{
  "norm_place": "pre",
  "lr_mult_o": 1.5,
  "beta1": 0.93,
  "max_grad_norm": 1.0,
  "max_steps": 4679
}
Each number is 500 + 50 x the weight over its row's rms, rounded and kept within 0 to 999. Layers, rows and columns count from 0. Numbers have three digits each. The size before them is the row's rms in percent of the matrix's.

# layer 4 attention value, 192x192, rms 0.119, rows 31-63, columns 96-143
087:469508520544508538465478540579475491503510581581444526535508493554539469494446560524517435529515474477468575434519524474531453469528440479485574
089:458474527509476532510417519473553476528493479563547535527488495495467422531458418420419528598498505434597532514468485510480493398531482538404556
093:493546477547522450448492562516485454551491519475487391483600493544428498496499492535421416482548538479463512548507470437535549592517489519594486
089:492484543466514462618520485482479528480480618573499543432496536457446465479409466512537414491579534421393520493580495547560570463545585518446559
086:527461501491529575504558494478498477552433551481471503454535520482514425556602472445487539485461422485466619508365566552510472525512476472441556
087:468497507439579516492504567488486436492513556472519396539521348508525552506406522477449501602525473460551445482502537529588565475525560384517483
089:505447596523431556453509575468470486505503536489453474530512397614475528535574518527499541477528473605459501478536477530591551530515557488482517
101:474584529449475492474572480549539538561430404474557420461507388483459562589553510507500516464512502560566550590495531478558533503471544450501442
090:434454511446517543543498447554585599473537479555614501514491482482510433503454521502538492496490440457563501452451494391526570499501460524485413
091:559524383561620474504464442524451444368556563498543498468510534550482446534459479495573521505595577485494402423516475524512532526503588520400590
086:544506499500413506548551552468546508571444459640566439498537456437382461485478521517529435546458552552511547473508450488488544478484560466508527
100:438489533572545584444513504484517511499542561473554411518506546415487517496505540575527415427472411515461406465440532389607525548554473477570423
086:532547503477474505529476529484413516412471513500509520588477495607516567582520474591413624518607489501451414484524462577576502438489588550484571
092:523530513460543481428481555450461616509472513429519449501428456480408474520591541559520530478482478450533504523564523486519571485490532542433499
092:464523484518498626506512486558498446472521460594571461467559524541503484556470494505548546547521552479441570445452491544596510504447466527480459
084:418493520444546523472500413363509481472484520542512564473536516480576539476436519458520493533416444498528567554508477493519439526430489523492525
092:540501602489508493496533456461488531497469473452515381474430508593494592513578500443427513536387508482512457409569544516484536621540588428456564
088:508529527448457482469500453478487509518478522528456514515435574559495483474591439501502515457390492490585524585453511567382491500486615418466419
092:502484533605462545466534505539469471433451428398465449486511478443521507515463533542559474478495529549543476552507451573524509500522585471441509
080:566490543537412509512381481503571511497506516524543536528528514425426529503551410596496510445492478410591563495522535572602447589511444508491514
084:529591530609501529525539488526506407417491487488551564466534465467509547407460524508509435403534501524500527562580464579497477580529534507372443
096:502519407591533516479573476499455475534515443457518478569527547464533482550474501569618495523554487566538538428410446498485463429541439479490428
094:492527580461578427598468510537494553535479525516476468520343583511530490451484441476561564516489495553488436406472452465600562540469456480510520
091:471531526410588443518488506389491408472506592483506553571614572445459553563516448555514492482508424426420545487488530547504546437480546491522568
095:530602465487468482466428468386430508555549428503478562550560535531492643459556494526504617522578561556548550545518433577570459571418481463529524
089:507409540445418460404538526459622509543472514527439536532511441464497428579493562492479548559439543406497481537483545494466424428458547459503510
099:385525548460488502540519434462475490541453483450500446523528532458522429507465528409541507568512435420486462499492587559426503458595500457515515
098:478472540431470579484529653513520472517504457534582393516529426523512470438517469490483569499524437540432538490501463459434540500511522495519537
098:484603469335498462492486502496401529494434487473509454543545434507501521534584513424458589426482506436418479537560477508531614520541542442470492
085:502502447537531462573466578490392419577531501537504454514392532452570630617530530500524458443488540480498548580544453434498442529520489494480501
098:405515557515502624519486488534505538533500534412526546496460611496509579492496532467416465569507465521510460440456618510435506447439485449584484
100:474522586560473532527443455522392466512544519502551511488445440469546471441447566545440554580549489490476595552390476523574398507510516549517530
086:548437458573458503452543470540536424514557657486470520530509465555443480495452560592463557500576373380526492601580461624445490451560447453526454
# layer 4 attention output (transposed), 192x192, rms 0.155, rows 31-63, columns 96-143
079:485531537465553478465545592434451566446475435533486547455465477568483476567475469474421423375498545454496478517471511520523522514390464470468470
084:522535469564453516540461517478430524478452434521513434458500451532392417490501485564459448548499479419536439504461453451468441483519467495432487
088:470491460500506563460519485544483478441550487432489360518505489452454471512535533489529562459480506524433451481493517499456408502561501544480456
087:495585422497523518472525534515507503406510470516505582426446429665510457454469507419487574585507541524626454583411524507523435481504492463496485
078:471479477523485495502493471545528568460531528492545486538527456545457431416517521471498456562509577559405483452523555562451495514506457517580435
082:515573528458483504410501530598512526527527479610544506463498552561574519615482447523467478481524639541528462554465507486488424543529488557529545
085:601511421484429515511552449396494490540519476547453511514508475529596637436410474477461546633500456465473468503465473492444609470533497478464539
086:432455466479523502505591491611419533495516535457479482539473397507501482488487546434529460469468462567458535521497480536453509521585447524548545
084:590513490498517583579547496501537465506505460571506485534415447522414600538538420421544430476623531504390495524533476567504566463503470482434518
086:467474498472421544448511599596574414468457467442468477436460590524480501550428518527474563395544500515569490528437577563512543490583468491491505
083:500494546419598537510511423534511505400518485508485556544554518518580464500533506494528558470587546427461456542445560508435391439557497499427506
096:494481416431454611531539507412566471586451480589386537524421481563543457471467448522562516469453470581531516463476438522496430472490567540494515
083:487465485555410431455506546512518497550574440488500525480572469427465487443493458475488534616361429434544516547566517481538454523436503474437500
091:427505517488497632524543459484484467527512484504522489582490503530492575495466546437528419419501471476449476467536398446502441482528454512512520
087:389545463391506487532506455497484495443528434539549422537429475507552467547475496490622419522485602452533420632491437544482483519542529468551477
081:536470488541567507469447555469495537563542502487509493463445440452523507495562468510509512481461548627496485492407483529485488581498550503448385
090:482443492462516510491507478453549470509477529538441495566510439513509485551466538549508516494576458486567424505441398536496533441528469505476551
085:541381572544488521582467472605567485515535580465486542512513424459495437500568497522501533605527504586443521464525456498473581503529419399461533
091:523384532488565490545498461540441522482576563441508514500569523530529640475547461467621463527548470543433511584545585445455461506490443496604455
079:471538431558480534590554559476397553535484489587535505444544454569471498435467601536461442496506491522545480510502468489455398591485530426418582
085:475548450476433465582415570459593494505531465498483438365554473521537544514509483522562487494553446537521524364448554487513489410440531540527522
089:566473442571457486479486480628547453475569562492498539446512555520531491438518552389557566549469597495576431534450420477587547597418511434578569
085:507526519440495522534557521413544506480489449517575559479512535468545516501445423461551575492493483449391455593562479554563535509567440539482553
086:520492530455415555431511586466584501563617562465403537521424513511447471521459495461575546517474563553411400432511419591559404466448560469500474
090:415536574481452568495517577476615462431540494450566553483444508433642564575434522535501520476429474468488382499437550550507475539542567495468594
085:516447545584490480406575478641457476444426416569535489560558508584461478502564441562380494483515522519555536428440468470406636522497511514518515
090:544529449460517477460455444488493550528573500508555491445569485536527468570559507553481523462468388566527491522552583491473511456468467469562377
091:529459523512556507392496407421446518519531638507480573464441499510490474522384469510545439525502526517460519545513458512436434650447436542570485
092:424435537446479559508559461557456520534505523445470616484451597561455503393485476527520532498567478454553555464403436489537505424517349506514591
080:466503457528386418443513473479502482531650469512535525486447530467519420467454543525462540495539598487457464422537513538562542492497517565424430
095:501441478493509449536523581480434511516537472523396524543538480498543469500556372444520496462527545478624551522477395451609472466518462530506593
090:540368545450470477511598489510508503539499484449487567526599501582521468420505424546490466444509509542616411467464545497470511491483507480398479
084:454531484585421445468439594506463493421471475555609453451595431534533443458466542409493480556511518548553568508406515457438540540462557489484410
# layer 4 attention query, 192x192, rms 0.107, rows 64-96, columns 96-143
108:460553411560458486533507535545468414492572494531558559556510510481491544499505421481485491592451511554497483509462487572540566382540461466459452
108:532494558531608497490527456480517441555443551501512567471407486608496462559526485486573608418496470566472481464485498423451487506514510482575515
100:496487504504502478476490564453536523541479512662479436482478533498565570548493456476457424431569522490486457505643486502386518502509395447489402
090:496524547529588492454536520462476474470555555577498525432449528474500544410460565500515588547475591542543556542479555406490431494509483434556541
106:504522512521447534492569558558484564566508578511475507426490476506560607443497480463505462453543466558514472532488502482504520482507493505567531
096:503534502569500526544503532451520491548496573551528551436458539462566429471443499439403441514464466504555481544492494517537551579434494494478419
096:550490545599561450609515415525532506477476544367488519556493465452448472545538507484492553463399579462454484450435541453523530506475495538470468
103:408556458466523539492435518506445434473559446532484456469499519547496441588490458502536512478504502478497616437552466484533505453440508482441454
102:452590519538438533494527529484509511479438402427469438552592517503535471473510495511555402473550481415458532550522503398504515512328528475508541
096:524491543529432483507451565510480518375454507539493450494536492551541411543459549513472520475547630533485461464495587513408525500553563535370490
090:589545432396465500405504507412490458477594565447473479492509477506547513484527502453523475462481455537405366512465565459592417496579435485532439
107:515525461450470529483460486546501507556454442542518523441467542461534561427515405562544543465529530598529493524461554474436534344479549595517400
106:566458560398511483517527476495422521451536441501479559458546548484590527567496480491583479477559490573546504533450584511542500529508612519549459
096:515536452561493510500521532542439639527571473557427511451535482556573535444529491507546521519527486408472492447475470443463372549503491512577508
110:523476503466479441475471457368480461507441489462455432595497471486470480524550494551556515470598470570482494557524554451503500461436539536536485
106:517493451439591490446494528470539577562511508480465573523559597497387488516521473498427522432415591511523494496436525447415540479579553471450480
109:487455474503462497410495439529529497562460433630484403425525526529527514465424537563534525485488491514518556447524520582536525428542622495502542
108:527447520481473533490525512541583455346482498498534553589488484435409581458516466506520529458475529523509485476486508427495567450438478504476585
100:483536461492457545443467546523560555482530453535493464454501497579504519544436445506490511531473508563537543545559485497490524571605453504437516
100:493491474468491527508401437543476502501470433498585518594493567379484507484548481480460520496561521506437565540462549492515505456515463645554490
096:533461563453492514424504546494468539475454518480458469509553511569465528549475466527595513498517434487482362529544535484547428572489440470447476
088:468516494431464523480536421553510460466557509486432453481497524517459517535515540571488448479498515510511396402522499524485491520491439547493562
110:490377485483540483590406522574568539540525461510533534355531537549573505493461432534552481472543620553403430529513520518417418539558574504536564
087:577442477474507548496614497438536620524473488448549467587492555470525508422589418558519625516434498549517494589518535453593487507412531513545494
117:524486465479456441404499491470601460503498537536458431471497461431483481481459445515488508540449460437511508527488535607535510469447433594490528
105:504537453461522539517488471447573544449579457470487507527512510502479529573514489444380513522507555495455518548488472540436526431522533527544453
100:468465454557487467471468413577434445456478471466489459517458445510459440504448506487472469419530530518514538553435448632500554476468574482531557
105:429443488519433552509487503445447524448410449431502516478510535496504450521539443522588422418479501431483430478431456450526580482465505468508549
094:421439530506498496441367465529474554487498511453528448492462449525454562503584505547491471501529480497527524593439549530559525461486494398526641
108:495471545486497503493567453534467503473530569544583465411509496577551533465477454457364527532509590459542488451585515551471523501547549413499577
105:569558516595602444514502585507449516464514545512585540575517481644567584462515507474481477496533515507556505538487489442521419539485521508389465
104:480471503539551530535504508410449564530495452357505535509527471514600510537492561493549352472551432439583466565585497415543497493531438486467553
099:501476548472526457479555564429444456588478488494551539506473543424448518588549414498397451475494380468470542515494538525513499508579537454488455
# layer 4 attention key, 192x192, rms 0.0999, rows 64-96, columns 96-143
113:540598497650505504496505505496519515544462547501538468464558469462573442485469449514381438541477536562483505523480493510482598480493458513513507
104:491549491545480486483541490510555409511547504502585556497492474511590490552455531453496523476539438513452451520558488469495480526513433456453524
099:568489516517490534487557516462519542554397534565494496504457457448581499519420470451559465400475536464461620486409543504511502520470482608419467
094:485450537465594546404503421473512507665543571480492465578480540511441451487485563471427481561499523495482458440478472438547498507486511523565553
101:555555533588536515468507498496562530566476488551539470528538464503502406509512528469462382529482448495481548496468417620536549536480526407541522
099:538494585517476479521475603540490484539497522482502473448441488470608497505494489470463466597456543518493458421491546451482533484526484552519549
104:511539549513503498507453555528414456422507434452498536505481446607522523563522557469462345426503495524577505475558532483493453455514504556599497
103:465575521504529508626475448501571530444449504475588490456514588546556482553514387527591476430572537488486444466528523434476515549576425497564463
098:554386415461567567446433565527474522396501509443519514498543457501438413526474452489580527521490503429441545511449439481513513527474394485482531
090:533409540452492537453506431544582493511524613494429525467538476494494485472487536476535510506514430488418519499525516439496558536485511506482441
096:501579456432510551408528532508512494477543547473491563453528514504472460397527538539413519519505541554485493407527594461508533547487478466442452
106:491554526494394492472409504547480482513450575445459501596573535428505553489471534551544515512398469519560425511455536527458535438485457494537522
109:482516541477540485589521425517464528559410549529441556536499443554515663601504515566555533486479441518519514557532512464415453607435470555470471
094:525475596408429469505499447532461542543447491451540505582476559503480512641510591515614492519615518443507447385522456510492473570457456544377586
098:536528577491417571463507582462475551536487559481569468534531436547444424457468555441431569487439423488433493502523532445549479489508590476436519
093:529559619490456482523539580419511533530576575471530486426479612518465498496520491380483572502494560520569410500511500465536437450542499484549531
118:527444540523417501527489407513495598594431480508522479385492512437486539536444469461533478536446420579435539497561445550420503471610504477548479
107:487440533525503576556462539513621430468503504511502535584495620469431563526549487458545438457495454497509531488548423506493568502521566598494521
101:568459540446497580530431454495458449479453474523556416482441549475531497501481436531505451521419573601518496469532415578480562550590452456517479
103:455508523455468542562487421523534463492508527508426432458526483524433515491590470415437485442487541413558470461644400434441520502517420519508482
097:387402484573505594397492495467539629496481479419494425488593457510600531452471421491463409555473530585417577446542579517477523639518531512544559
095:441547517557482507499522537482498425439472471518540518468452517446456424545494559526481520486522458543457393500421503577386538508574531499438534
100:604537452468548510573459536519523487472474521504539548503484481512503479537517501532487550515492520501529520515581419442495466533497456430393551
099:541450520491465490477508505473527476574601493474484467453520523391479572393584409485453509442528502549459557521516530480512546515513510440536535
110:541552576498425521446550572467534538479531515518569503485453534500438534496436620480407485533459499589420439490502460588485542552493464512407558
101:563514541493473594503395532488529538474462453520483607392491540462446475456543512424490421515626471552531419530540559553472479473514358492484451
101:523447505547473490461531464542552540473403518519542438469463495489409482551459500563467467604527483473496482564494463442503523552500504453525435
101:570477467468425498492503498485505512454509585461465483532463559442527472557516482441525571489469497547519574512460488520534518535601546509537475
099:504500411444520538438555362478487556548507512574513436532533490520473477535397456550461491511509520514509550543511483543507566459436535553569533
116:371479538587530480539521425426477518464534542529523447456611531562531570596523395473446439404525556501615434523552542427452511430574461467496574
100:477471563526578440445513487472513434523496518536572601529540529565526556471426478553535491515416512433536538485517474326519526515529549436463510
105:444483506469512428526448483509403491522537483462510526572402510519567526468510492480590473518453480522522544413585569478487562474501461461486499
103:477611448520556519520514525427438485431453493542515474502501446487429549564553429445529553465426488562498508474561580523537534490503590493461476